config.yaml
n_head: 16
n_kv_head: 16
head_dim: 32
norm_eps: 1e-06
attn_scale: 0.177
bias: "none"
init_std_qkv: 0.0143
optimizer: "soap_variant"
decay_shape: "linear"
Each number is 128 + 24 x the weight over the matrix's rms, rounded and kept within 0 to 255. Layers, rows and columns count from 0. Numbers have three digits each.

# layer 6 attention query, 512x512, rms 0.058, rows 300-511, columns 448-511
106133134114127090145113124131100101102092126175155154164177110143133135099134125133125127125133157192127154120094122149154108114107099143082115146101116090115092112141103121127116139192131115
149156150163168122144144119115121099132134144097120090141134121117136103147160153111164182113128113118107143107167136081145123149123118111135126139170158134133161147119151110142134124134118125
095126122123114140162158168118099102125153138145107107122083129080104086146129096141100111085117139147135143156118109139141104142097138121169163134088130142103104148117144132132132108118144142
127157129105126125137123154172138117120099134148115186132112119133129166138140123113133103140132158174151121132107140141116123136117116114127119117139143157105183120151117146136148127102158126
123158114107162155108135123151184155129157123094131127095110089130123146180129120153141098122138074114120080085161152088131131135144155112105094103154201183132156116114179177113132132157136147
132101136126123146120107143096135108144112103138140118129156176157167156112134158109122124181190144172168129132080121192136115107143131106130115115101156157118075115119124083168116123136187128
148116142115118108133129113102119124131058126116128095129117094129122127119086169132121153117165135172133157136088150109132145124126113117121141117157116104097134143174148152174106121157140127
083152133105103163126123116114091102134156126155104114082128109140081120105147138110128126114092131131094130120151131136162126104109129147091104135123113096136130121130104093182101082166120141
110132102151126115157112096151107067129136129131150167142141165109129139109100133125144158145101166154127126087107079127145083138108152082172124109105128082104100145116116082107118106132182133
105151151116143130165129139154129062089137125178137099126101095094136078135121107146127167143096174132118156132130080095140120130122136108152149119147117113113121143129135123121149149103086114
043123081091077111130122128132101105144134135161130092152151118091119088054126140121106127154092187176134142160114122109181125129114096163121137135097083103116118122134119127109128176152121141
164145101138117147141100111134156168143130117092122170126122114140115142160167131127164161141119093124107122117149135130097123121143131092130161127107150155166147151121162174133151103091100142
096124157126096100129164143091128138123141154147108118134117111132145117144093117139118088075132168133136134179125131130124120164124144142140180135127065142157132098089138107130094139138161133
153140097109165161132130115129113157111137126125121081133094096123109100135110120109113109098137134106126099126145135114145119090166137105092154114153123149154125118136154116135164141129114127
085122130137123106132122170159128108137142136134127109164154088119108133107108112150095115094146129112143130121098125129124114143133128161142156161117083142118109168100148094133137175090116129
148125152129111109107157146124140127129131171144122119149114096152151121127122110150087111134137130098127137136155109153109122130118155134158141125137124147098133152147102103161104159117122130
099131085123169115134113125141114152145139105179130074126145113109142118111119131118136167136134151106115134095153108139117129137127119158109096106082144082134166130163140137125140081164103098
154170144101131102164156136143102087120115126145170141164131145147140129149111125113142103188147147149109124150094101155116132130159106115118116107102140162129098105121126125137116177147107113
140059169119151158116140127122162151147110169110092140138144147126154169166114148140099147116128110173131126122142112129124116153063201139151179149142141108076149152148144131110124139113167153
119124105128131124120137130095078108116120113104110167119137160135125124121181131080113154129127170130139148111045106124119095161113138131145125121126103127144099113116146087138077085098164124
120141128138144126134095170143113134115132157129145081134107131113150102112157125113099118147141119129124131113103138127119113112131135147159135111152113123130094145155137131119157135139135126
142099126084119135163121094118125114103122093093147123103148173140110135125128120141174150109153128119102113117124099138146112148147135138123127162128143150100128136145108136114124131125147129
120111151122160148121093140106153142130123170114134123112068132116139160130112140136198117111175103130075133130160104144091122116110115144127138154123150098132128145099118121101113110111116109
112111107106135112136172130169146118127158088132168155118121132148101125169147088144150160160132166126195111130128138120133146147125100114126147115131176166157170115111134124142136145126140129
121191122085147127114110098112165132141168129102120158142166143126131156099166148128101107116124127131108141107123131114131098148142121116162119124111114148135105117131147109121123155159086128
158103103147099169119129130161134119151119100126129106075166115136126131105123126157144137127164141116149121076144133144123127118110133118102119131123118098109164146131095116111128125115144127
110130160097148098126145108114126147133153128119145165141135104140098125146123124116110129148088145154111120176134133136117135152131134093134121141111199155134158108070143133134108129142146134
114134138128144121134174086120118139145155148157119152140132164115141140081130090133094131108112123140103130158091110100146130131135180117123128138139094141119128107163150115121136144124153159
126127126126125125131134142137114130106131129154116084136130134126139112128153125132112129161144129130136135119107114127127127100127120144136147119139105131128118145148144142102151119150124134
106155117138146132143148111144129143137131102126141119133153143136135147118125127136121087159142134125113122158116122121120126137137206148147116161151124124122093141152120126120135169111122162
128137130111133127132103085088108159126128126130144167127127160142156127096138122134158131126156117160091100136124131111154148144196161132108116111160135154116140134114111146112135146108149159
139145135129110126146132194106092121121101147142105127154131098103138083147111129131082117182137160119120127147122138095104138103124143130116146115136082137116113140139119133143125077126115147
174153159104148133125096147095121121133118154099085153135136079111132128083115132107103145105106112109110143090131113119123124122116120126150135137129096134127096133159135144124115117133111140
112146127120123105160122136110135100130168135119090154154118126097110142153155095145055098125082112138150105174148173103152134106137080116119131126108069152151160114128113104148114097173102120
121158124166126107144105123128147125134131164118121125157135108083110147116122135124085105081098100131096143147134159100127097120119096140144147124130101138150094117119137138141147121125094099
092095141112129131150135043127096138119128112127147123137098135146135109129106112139192105173125114127119144134096104160156162127162184131128107130126146125143133154134131161122127124138136156
162112122123126131113110127108123137132099128143120148115133115140109173122090137123158121116152134122136167104137126164106132111104111099110118105102138094123135102127103129131105100134115096
110119134173127141125120160111100140133103179108133115124089095134160075146098156096136121146119089131123133179105138114100120126117115141114101100142089141121121152108101158137154092125140132
115114147112137109108137085121104143124115130155114146111098162145129120144175114146123155153125149172102089151133111106128136137162140118118097147126156165105157141095136112143120147112160165
158140131153135121114156101139136102122112121137108156124132146107106134108162122151166170108140144109149111090147144102148122099147097105108110097096117144134147128163117119139138126121101149
124150115131147117110126143149171129095121131130154140133133112136128143169144131095165126100124102107144176109138160144125127136130073136139138122136156130177125096136139116161146118166079105
150154126128114131144134076095128134157142174112112142159118127106119143103113121130108116105123104102141139137130149125152157112145117119125131096133123147121119149139132119119136139134121134
107140143121147129147140099115190111134142118091136147153105115114103142150131121121127109109124107121152136133139149115135140132150117122112102107119188133169163127119145141140100120128112105
134136128130124139122114109105131129146113134103129148125123125132121149129104132121141135106116126133107125124135125131118128141143145117120115121132153131135141130107121126134107126109134129
119130131128119121116127122121111105079125130145088162143173124121097167130127120131093108124132114134094113139138129112108101102113118135167122167124135146139114145135113146115130105174106118
121139143144110097129068151111102150107086136146123145112147121163141105146130149122121124147114139176100105166132143124099134132146134130128106126140118164097148136081104127142127081121150121
141122119181103144110046156146128140137094159122137068088116123119135126127121171122131105134134130146098127116136159147130118089124116159134149103143083122105105150120113138117147104112123092
107116128157124124129105168156130121088118136134150111123103118145167073140174155104171126151139102104140115113134144123118130122127120137122104118130129132143150142157140156123152102143120134
115137133159141150108094124131158135137140147084167100102091116147139118130131157105156135110124106129128123094130141151131132121143123144136078107137176135140148151109131120140104138123126114
128133119143105126095092110102127092129096104149135146117140115120097123120110139140120169142143116131138119097189146101148130097137106129125130102101103141153138134110109138139120113133131110
115134139137150107128121072101162126140139161124111126139068165104107164086154124129143102098152100117113121122127130127136128109134141136120095118152141144164141126152161123119125150136133126
114112130110135135137167115134129155138175125138119153126146120139170128142107138135155119164137130148127115189125103140133124159102156129122153171167130117130144137100126140127131161122153157
102164128189138087141161097117181109155150131105092136084086120087114081106134128157142114123153075105120116116115134114131126135164140136111104148114135116110102098138124146115219123114104141
162123122107102088161092118131143106069142127136114108192134082087154120121079120134163105136111133130130077091108103168099098090111120163157162146112131180160159110068152151098127131120080143
134141147163160164142115102081101107122153153084128124101137146111131153122153120117101114064149130063193118127102131204143150118132134102083108142193130060116141084137160158133205108113130159
169101113134097146111125155149112133110138124117162138118091089133121126123117135137157108125114115174128144157126184124136087074161162116185128140128108156158122108141143129129091140144104110
114136208159114138142128099113107136133138171131105053096132124129079161101116128153188102134107122073120123143160101131105146139110183193150070133142094095162094122180154123176066084146095120
180118133089138140123116118096104091182093108105153159089178141148135133117123109134079125138118154131104120154114095141141154095119106103154138120107105133143122117120097113123110155157135183
115098176077200160138157123157153128141108103097146110172130116166120147121098168145115121093137124157151140116130124097079098111097134119153163126120112140116116107138110109088106158092142147
093128100132137145165127101136148176156200156099104111174098137115109138107108110171124135114134122142124114074181158171128146145085166150114170099183144127116131149106154121105099117123093151
098184139195139098129115123110118174126122132149102100109104147120170120135190087157152109090125141140112108145128105175106142132149172147150093166187107139143139131141170126129171122138106153
142159083136130071108109143141143164094100120172142110138156145122171125155133122134154121153064139162100140133132139142143085137136155094141140175160122179095127118121104130169176113158143112
117155127139135114129127089150116132116155131142129141145115124155136185113079157118110125120114114127138117110105109098150119134125093161142112163122114136124137154106106112132104118158115080
129131093126162139115114147136091130142145166108158131086128098143132153144164108156104114155161136129123158137096105105102136099084143137151140128117106171106113096105148139110115157101092148
147102140087146129175115123110126129153131136107188128125128160102117162138156088123068120162130145121126138102090120108125151127140117125119128125106114113102154172185138089106091160131070138
110100093144118137113134126132119132095057111110163129111148077141129131162109107164125122125149056128131168153167090186105176107124112088135140120119130109164120095144135162155129141115135095
141133123126062090174149119138168104112132118142125145099189107167135125111086153170134139129127134183098090097133108067138099147118107159148151149157156115158112129101102141124154134145090147
103116095105108133168145143142161167117123119141147106134101124100130165103111136154154174153072131165105107136130118085136102114118146164117146130125164154145155177139137122139163082125074165
136163141144114120127145124099131071108136137190128059106067085188112187155173168120166174159162090105144094113139113140135123119126180173152113144129162169119139139108143131147173079109121128
140103176140119139092158146112143077136127172183124105086084149150078163142117127065123115102130118132134133144138128114133139037117131092122106151137134101135172101169149113148123089124165101
143094148119149140141122102145139163150124119143149123127151132157144114116122146147154121140113142163145152129103115159159135138092109106132107091143131148135131111142141097156111129084114150
126143114116141116120127127133112134080125119145133145115084088111125113106106126051101134125121101127112122129138104133117115093162125118098185105134124116102103126129143150143151102120147155
143121124186147138126126114131130103131140124125139117111142117099148143119111131141138094120131109083107131180086142156100133125111146118169162154140085123147134100178129116157122097125136127
136094141066123158161149147111149158142153073086163133162129114156150114136111130085139146098129170164124126161161129125117094141090096146151161147106160105118153161164112080124105149105094153
104123112124132091118120121098154148144167105144124133114155157128111077133112140102137139135089151127118113131122141097153101171099106083141138098128100153127109126115139066114166078152095144
126138147135137131122078090130140088095124172117120138127169111132133108128140128089091130145130121155100162123161127182150141103074164126163135110117123114089157111149146147109146079179123127
194157142167158131135116115120126116087122099146120120134091122102149105123096097119115115133122120106118160089096133152106090089135124150117130136166098158134145143118151158170143160099175156
153170098132131094152133143113134128101163147114133077095115071137132163148140147141165097106137111097089088126139138130127134111178092117096140118145152148146110126066168118147163144153082090
146127157175089120146143131124129076132158161154118128132131084171132181142143130147169157129146092105116121111097110126123127136124132124146141177127183075121152137109138118140153140100110117
121089186098180160120162114141121112173140101128116096149093106100150151130143139165102114098119135136076156153131137134138140175096159147067177157137085094074108120155121095152143138069151145
153150147131139118217130125144143108069149115113189129130127138131130164122116164106178147155168158146150111134120155148102093167138123119115084112118168142169135125133137113178137158126108106
089095075107143148108168136151106139126122144134157140106184139122100157138123125164116130144144115115107133097135161107134126138155175133095127143142132120130104136133119117151104126123112101
098193135174106102155086087133138157053107123121122083063145136128151136170079135160184068126098100084138092158169121101086162141120134154144087133179158108181126138121105116111122143203141130
176189152091168119164076193128157119164170184123122067137088080114128125127108120117135100151170163087086104176142144134140148095145101166114086099136143109119119120110137131112146127145143086
147150121109132177148122131144153174163141115090163115100128137152124108126103140114132112119117119120126120128119146133130128164120097110109093128127137115139151136135130145109138147143125113
128109159108139154111111119134149116130142130163113151134137103141128133083131104104118114104114159132143160143150125119144102127137140119130123108125111154141158151106156081113113137107134124
126095117118135137110139102128124142115128146189109102152116129058134124154112157120132137115111106131144106151120151096089122127117153151143148119125147146127134137114113131127123131118146115
140153129118128137101160136146155147145146130127098184128094122150112131107124142141115125146161152116146138137107129129132144115144109089143120117145131145097148135111111119143156116116120127
106116122114128119116135116124153154136158135117114096130140143135108114094157106131101103144141094136128166127141112128112168165126163092106136127153133147147122111094134131108141132159103129
155169118160133161133133131116140131134139150131146161147110154125084108164129159177128136159157109141109099090098160129124148154147135093122129120110101140121148127124105159161108133127136112
136132108133140151112098111108146133126182103134112103109115131138129161098148091123121128095121141158154128144130118109150132159139102117131179132113113139087117102133149095092160137135111133
116111124168120121114130149117161111137089124132164153157135110149156146171143133109096119117148129129139137108094146153148133111127122117113129123114154156127101146135085120122120143094148136
141139105171121121121116118107134135107144104114140142155130116134115123153104162126136123096136130105079139126126134138159136155107122134121127129116141080124131103109145124118069118149168093
102115125128098124119102143094102140131103129123147104133146159143137138125123086118123134146145155130101135129144100159139111155128112138094111139133149114128105105137113130110130092121156135
124150119153128126115142100114135130119137128145132153127148134124096101167144146131115136118152169137108118136128151123138141146137129109135098134110115120172109105125108150110137120096139132
104088106139119112119107124128128127122111141147110171153161120150142160122126086123133120123139180154141131165120097130107121124170095142109153137172150126115158114136107132103127129115141156
125142112105128088099128124166154105127098153121120117156125131114104101128129131169137135118140153119105151118141116122148111115126146106112112127130154125148129150107126136100121120133114129
120112163148120123136107157094127127143118109113162131120134116130124135164118083131120112134145138125125134106137128173149132130132114117138139145142123136098143135112158112159137128120165138
114130098132134122094112112151102123131130101175101117109126134154170184133135126099138110103131115096152124152084141108133140135115134149129134117110144125117130095133130112107120132112106117
134111150117119109128135120139117129137149114120141057136147113128137132159120123109100144130148105138104135091154123152125109150120144112124143146099158144122104120126160102116163125149152155
125138120141138123138107123113130124129170128159100114143111104111104152164098146104137129124151129115119126130095156123109153133107115131164125123115131157110147128126156111143134149140128141
132117145106127141124145148156150113124126141121135157134124113116117122129137124143111113100109122146135139150153124108117116117114150131127125122151118122149150131126116120133134125139148148
107123096132104124153151123122079144125130136144131089139116138116158152142096125119160146163146128099112117139075135143141142138110124122137131119130150129100119087120105108128139115128140158
128135138131153120126140116135141131149114136128114188141130117160106128119116142128135131142143129114103121132101133149135128120142118114127104116098144140129136148123120135139133156112118106
114118133128135150146142122141131122121130134122149094110128145126129112129132137114118149144118131188128121134149136120113131147122145135125115137121114105146118108133134157123121132127129136
096131127107118109111153162115090075156132147137119147127109131108139127097140100133147147114109132157123136118176112126126116130127151109141135158138143129134083132143127134095140127125146117
114183146134130124118140130121105145115171109145115121127091095143136124091107126134158119140156134130132137114139129106139108116126117136129121136100135131136148139138118158158131126098118159
126111130127118093158141136125162129160112127130112146141134122123100128121101134097146145144118153132120104109115143145105117152140110118146140111130148137121101160130153094134098135144118099
106131130130127127120166168073101136166133107154147142117125128118134119123138111099141127139136132113117126117129115159121126201117137101121159135117148148134123109141139126134124157132138109
096129166120148108111145134110136135122118107126091128112104117087138120110162132126125145138157105119128107104126125100125121109131131159136123138140110150110117161124110121162143148132110132
112119119104124110134177146130139117125116118156115123116097140120125130112149130137127105102124092100118118092116125117138148175101139123125129140136089118100142159127148097157103178141116118
118103123116140124140205091165118160133127122121116111095116136077140125134109148115151117168126092099131110132110143122119125118091121124152131116124135135137146108150106107122155144172140151
129137124123133113095120089094123135140180145105116162141111125117128107146133103117129112125090146157160106130132125136148102122145109148133164153137146105129156113148130124083107117138193080
122123114115111150129138093128147131118125126157096112109141139132096107127160144157106139142122133138131135119136122130109149127145134114121137132121106140097125132099131147123146125115099123
147114076122125132141160120125129106105130137128151092106109136099163137113129082154091146105107120141157102141144143158114129109102151132083131114163100118112118134131091122079178128143140131
149120118122143126139121143163133110133117127117129111097131131150152167094142115106142128123155120150168119136099149125113137126144125117135123067144146147136130144116131090130140157135093136
114120117091114206103100138132153083152112146102107131124165113170153151136138113150104132132134105102148160171132125171135157080123144116160111114149162092095130173165122125084120131109170140
133128186109104137119121117137155091147151137137103104112124138120145155136120156152120101144113121132113131144137128154100121152137141096165118134146128161123103165176171121149133141130151127
101119168107083083147168111146114137083129115166106166127129134099160128089208160173198125131091055141098109086099160108153092168122144136106135126059063117152159126151109096083175091154103123
147142144150098139082100086112138133084101129127118149191101140120082096152112108091143144138114121091129158169116137163121138098136097131098132110121106159119099131149133121104141126104135164
084130138116123106133115140124103138146093145147149114104190107133114152086124114144149166154155152175119077117190138101155126125122112125117054137146143138119134121148108095140118121164138106
119132094119140126115074139147132114133110072118162109124097122124105150134123129163091152100144155140113136190130120155119123108153135104124113121137149164161125163160136132111134154101155139
176118151131110126115073097151127172131123087083143109165124144097157100143099129115161120135186128136121115133110109200107103136062117157133143131072073120113141112138098169130094139123176109
145142191129129190135128141081100139110125104111133104128133104133101145116124151100165125113120127096099141102153104148129107089132122149122142149116104105115148124118152097129157114097164109
150176160107096144149137104085117118115127107115153141122141125156141126123100130111143080109129106143142148125116143101116093142152082134100097110139109139175130100094088093089115178179135126
146167127101178114080104139113119161131106107141164116165096100167109109123098084100115104126099156133113190151094117133097121152114124130145148107129125173115132118124138138118149152100055132
129102143129125143095131122118151128161178137139137133174119122144163134106138144114099138119103114121107116165124153164111112130096147093146143151110144119104153140184154177146110147101100135
087129122129139092108157109113144130106124105160133115140152122111119128101135141126163190122130127096107105127115148206160103104120122160128142121114134143153147137152153152139149083133089162
139166163117131120159135108093126119150128159130094136120105140108108112137122162131067104126120098121138160114104105077110119158147122118124181113155094162150151192093134151119102156154159110
118141110107102093156145156145095130117148086112191115118141105139148137122158131151122128141172110085112105074113119130101134156140126144115078123122128153117105129097130095168099128126127099
145078130166117157087106180166086162136125140098140140154151107150163140139138126136085132108134167100125128132115130183125159092135143139158132150147072118123117157133166150150093113104162119
121160145114132101112164149138149120136109094158149133107159165128090131131133162160135151138164124082139117092127121121111139190131134098155157095110145104132123118180133122122089110146149149
139179158108133121139161164133093145136183130124130091155101108115102096143116116103137160113140133082085139104128140121090111170191117121119122103118059212113124144160133093143145094156102104
085114108149129088150178135130110136131155165161105125094111121123163145108110155160154129131131122139139119107154173083118108187150137130091083148160125123118128108111111118132136129133148137
110117162129121131098118118140148088149156132124137164128140131137134135136145136140135143138136128131144135152110138154139139132091126105141163150106154082120090098125097086150097092081128131
101117123135122098117131105118107128114081075058133107180153132137113128132128137153155166115155125130120120141127137147099128133130106130152168103097100177161107124141081124164145093141142115
163151105101143128146110135114146162132114074117147129112138130195152123176126089118114173102152118146139127102123102112115138112063090168148156137116127137153130142145157130175126128178105094
105104144175124144092150122129098148118081134121093134088131151149126091124111091103155163130076117113154113148127137160161155112126120118127161138133100158188181115134133162110128095123123135
134106079154129116126144162111173103142169122136124084093140118125112136146146101147090106139137132122111154127137119093106124166170141139147135118148141137132113132137144100147138147086184130
152179087148154079154178144142118165136154132179141148173092076097157105112151119144140154127091137110085125103125155092113139126144100170139166131082117136138136135091133137090138109170102147
153118171137127148142149108114126124131137157130082115112168107147128152127146131149114109128079121148120110124114135154113122150104154071139162143160135075103143125111135180143142127134110137
128118159124142154094096138119139093136171132140111132132143152128152126131138153124117078119138131097115151193111172138116137117124154121151171173130109081101143150158137108129120083060170137
078147099090148067122149172141145145112119122157153136146121156168167169098131127131161118152124147189105109122136146128158110100161093133141083133108130191168146117137119116155159152190070133
127158150165118174131122112113104142158109121149140108142148104143107063106175159092125178141122139147108126146149099095155158133128120125118122101103144155155106122122115158119087137141107162
117148115129130087146173138152107154138139086096168159122120128128126096127157134158135143135169148069129095080136126077092125189147130103113129107135144156152132122118106110120043156141060133
106094132146133150142065129090204133139105160112098110141115122109119118152079122146089059126102138111147108188143119147135141089134129155154095159168123102119131149086128137152067165124142151
103104175103093150160134102136086126130111168132143084075153137133122135155165079104138139139174113152135159127121132069160129151119152102100139120155136089109125130147117089121087152112159094
117101142089123100100113118162132113138179181137143094113126124096170157140129097141123131114189115089137148120083136093161091172134157123148090102167160122104117150109130104082132148119092130
116128123103129129165151138118143111135149138108177079127124112149109164101166126165078107111130157109143100088119131061120126139145134162137144112122154170164109125145121120149113183140114070
167147094137125135121089105152143128117127087156134077119126093103148125144116121158088109112085112110136128127134101184122111143131160139115143115147118158161141145114137148140145135102120181
049143146123074101134154100123088121112128118132111128094160144151147128139119167111165102112144086148169159080109168133119128145104157142121106124124118128097098086176095148101128150120136144
139080110108142111088118134137122135143121143138122125149126126076137154118122090144113151153119101114131110143114108153149136102126123139125122106108117164140168134103127105131125134162113108
128122104097119121137119130115148145141142161102139112115192099101106161138122159156117092112125128112108118172104117137152115123157156141161136135123116136140139146127120119149138131109151134
118137144129121153112127124133096100110108129117084106130144131115140106112128141126155155134112112091165122119149119152129105091104107160122153109121099113173100141120123138175147114148099136
141141128119128146106092102127120144130113140139137119167112128116120104118110073110158160150104134126127121137142122158142125094110124124121136133134121139121130151124132142116107095121135130
120117094139120117096143165148129160121162149143162126119136087132137138098079115109136126140151160133129113112123126159110117144142118128085112106119158199134099137128141125152099159150109086
187136087135132136120061165153126137118126110124169135141123108119138147108112105145091117138105187069106119161110122149123143104130079187132131103143085167151131162107171130136108114091127137
146116139113113114169148138146147143146137143141121103109150115123126162168103137099084141164168168146151130119135135088122094128101144131156143152108159145139106135107095133173145140136151102
143106142111117140142101112119119121133116139093153142140144103131120103098102112142148154151123148145116111143138103122099149115106140146141097140152133125169098152095138128163089114123137112
102104116162123151158198159103147106139129138161121096085115150136138112138136134144118094111118134137137137114107113071129130153129135092117116123122133161111111116151127117133129134102104121
119101139104136156116155130152113120118162126134074130124065144122076108135117084080101140120114119169063104102194129094134157120148129153137128141155114141123148143158140071138124121128122155
142129129123149128099129134101146128136108147159121123164097120130114074102096100110178135138104116140118114132121132141133142123130121117122149121116126114136114134143116137097121126129109126
104144139113124150104144106142128098154122098109114150121153153126097113108142140121136171100155146137105108124133131162142097116087140098138145147096115110111159129103090133149159108096136108
093103086083119131103110115124144148147117131143135114142107136139128138072119076153141190122147134155113133114115120173129143113125140114111131142163143126133162111099102127112104128127118144
123091110138112093125117133152138141109133112128102126066125143116142132112140128124108135146163145129129119135122157120107117157136128144135114102121138139127097133137128148139121155131103124
133148122094110146143124134155131120114108099136125134089158131100148173159135139133111136132124160151180158107145102106134088119145166128109096144140139114129163133129107148119136164150156129
110108153130100135144160124130118135106109135131083110090128148113118081148113159106142130104101107084137142109129133130128153123107105119119125121144084077092114097175107141127138088127119127
117144167137162129138158139103137075127121098143097158092137127093128095108132145118172086118137131131127108110146162157118102104086135073122124152112157087123115099156120143106139171159118139
088135125152136113151152093106130132117093151128117114098181119105100107103129098133110119146143084152109154124145127120143140122117162099101109150145191139123138166171108130127120151148152106
131114159104120123103093151162100126129090088121129121153113141107111130109132127106136179160151160121129132135128106160129106134120101144136110129122118098125130132135109152094183116099106093
115139155128124143145149153126153133126135169111130175116133125120113144111133154117149095118162145100145119094115136120144149133118128150099086139129104116112143137153127108123084125147140098
112111110137133107154129144133127144133151136120144111101122118136130126133146151136072109105133126104109145132114139109117128127130128139140133114128122125120119124122118131159142155110124107
107077149107120116151114153139134129127137139156103112138132112094094122195161132135088141133098156123110117159172101084125115123125162143193160151125128166136131146142153087166096103134130143
133127160126139118102146109131125128158077127147149129178112129116141080115185131110177193154120135144139119124146108148104108135124145141127107127076107104144102120127113140154100095124104125
132151115137177103094180147147116135122104060133176128163135151144111093107134144132130136178106159142107107126127092152085188116133084108111108075069135164164144107130093141137067128155120158
087085118109129120153095119102163160153129147147142122101155143119142126130100179175110065095122082153136119160125124169148113127132148084153139126151116114113155127124129162132131139141144131
112105139145131113151141137145137152119110133144103138116129132126150122133131156117096135118143136161136158116104117131137112153142123111116130133142120097104133115140130135134124154137126124
122137120107156139122189133140111122077121131131108130104099144107140146142147103083158132183130078102139161119169125111128157109094149085105077121119142136138141102162083117120126124110113151
126123137125110147140150121157109114103140105147073142106150123105111161151142137090137158140126128128165144110141114132123107123111145138136121123133135115107131124141095135118134129105138159
098124105086112119138149137116118138115128126119078104128155167094135111133160139119143128141108102099118161128143164091184111117120097105118079133138136069117137120149094126111143151145173111
151120136132126140130163118134118133124135096145158093095116076132141141121141152121104112129109127126136155123162115134107147144123143145123132124087126142114107101156120112138170140096117122
110154098178114143113122139140138129148103105124116174145161147133143137169137085152138126178123155140141105139102108149128173165134105128119173156090128156112132134101119137116117113093180118
119093148128155148105134128119139110160139086140145152138076132136065141139129137185136130136157113153141134119113101168134140088142152188118098156126117110102107117153150118159076094094146096
120160127152145138150166154127094112135136116127127118127117144117141131135129147119141106128153119154144119106104102131095135109119153086110128125142131124127112133104115138153100107122116110
122139130157153154111145114139148121139086141142102123145135149116114130120097153119118124146123157123146114099132138093095137122135132172158174132138144119120156159138108121172126119141105145
136096129104141101119134133101150157112095125124101108139173128107095113082138129163124093096128070145097112126161104112099175150156181130111100133104136190152089149131132154119072127179107117
137078142104149155074144135103121120165142141120082098132098117127106131134143038131087106133147107102147081103108100125122144144127124116087147115138160064138148141129121108098112147098146164
120169146110138144132118107162125142118068109115104173159119144120152148120134131118144117131137138151127139165090103159142109131127127106133150126170091166140134120062113132124123096108164142
106139151154154115141104138151141144116136160122138139141116103124105091126135131174114128149154152142092141145134098126114142150142148150153083118164130147118171085110121117140141139127109131
166101078112162151187125115148101118132127155123134125121157138134123131131132156122135128142098161119128104102138077112144142072156108122100140121136148097137158191111135093122153161122135109
119123125119118101116113114202097129116142139131184171141122151187119148163112141167191106118126095155145156086084126134125112083096134111114102148126180131148132116102101121147142110126162133
107106127124124126109119140141126175133163143093146144158127170103148131123138126133138146116106136129129093162134169115138116158138153166147097154142097169105130090138145096119099169135107129
116146173160170142150115164116104125152150128098135117152120135137174146102160131142116114112185144160125082122116112143125130134122109130130115123125157169119119139118137096140117148148123120
113141137126181126157117099129105089098143095122127139125133159123098099121163156155090145174130110117158143158101120119124104090132164112142100105160093128111119103098131141107135134134126135
125090127143118119132132109136149152152078135109088122121180116119111128091122176172062148102120101159108149107141093150071129119129126170144150123048149146148154121104141103147104131150123128
142110156174123140152117131128127124145117102117105117096146114148139097131135152136108164123128146205142130166145127137138120101137134109167151158126104097146154158084113145165160160101127132
133100133191138136167091110130106152136141129073152118166196112110086122117136134156132143130134124115137152135137115206134165125073149117124119145108131135125140126103132132172111123141116106
152150149106155144120149127127082138129129122119127099128147124131127129135107097126139124086161124116113127125118155116151168153125119104136094135126127149105150115129136113161123101142112153
150125082153143100139085119102147104183168130113130110175152156124100135145101142121135174116104147066115108137137114164066174153142100197128095107111158117098163150086144129126142159125108113
127141152104140102121156159126121086147140130154117134134124132134140092094103108164133168137106122126112145041125105120134102131106157100102124153179166132110121189154142127149130139085064139
135102100149140145136141125096118134164156119144124169125121097133120142092130162153097096140147132121130130110128095142165117129147090147136132147133131128122159167105143084103156163116153166
105092165131128129164116174148129111160137156138110110117137118103108179089130130114124116139113131108124117144115123133118150149120112098109129113170142124143116153141159137131143122164096136
143147144145120105154140107110163175109161158110125093118079104100113121146096150117148146143111147131113124167158096128108114104126154141156134104118114113109147141118127103135106114130055113
155149133111129108101091107151082103131123114126121098100138174110091143168120174103104122157124173150157093177126102087155124115086135146134126146186116136149159144101132124185132107118138096
117122145149112111116089133123096155120093145125096185142140107102120114109140126140132157116126119127118156124100123176155100117133155075130149123135070115151144122170130140143157117138142141
106102124152101132107135154133130154167121085136117140087140079131101156133109127152097078119164151114148147149102146135143165148083133147098121141116152114110132112155137108118135120096137124
120101143140085140107105123124153147127115131141175150088137084141130137116101157123174161135124129111138115162121129108158128153083131116105124156133147155166142126140148123138144128103128111
164104113165134113125126135122114149154114144162185130133117120120104133143123130126102157128103130150110112142130163130161143136148117159161135173150145140134161119104128142129164180120124113
117149149163092081155081154079134132138110148118135112129121114096191086096106125098129155150114124110048110154121119158141143139072117146134136131106145172128122127130134167136144157167143109
131122130112171127148118154141130145093112116131162162183147127157121160103139105102136108155100128070107157149131158126138112136111134132165173093127146101140154155163121101121138181140138143
100115128141119119131105122135120115145105157139140112156092110114165098132085100132119172182092120126104125180173104159121128116121103137115130123172092154110146132099116147164164133142120130
171121091114140099127165128101123115130127125180125101143144171160099106173150065151130096147125165109126137137130129065138133090198132141133080108137091089137103135138142148110183122086108168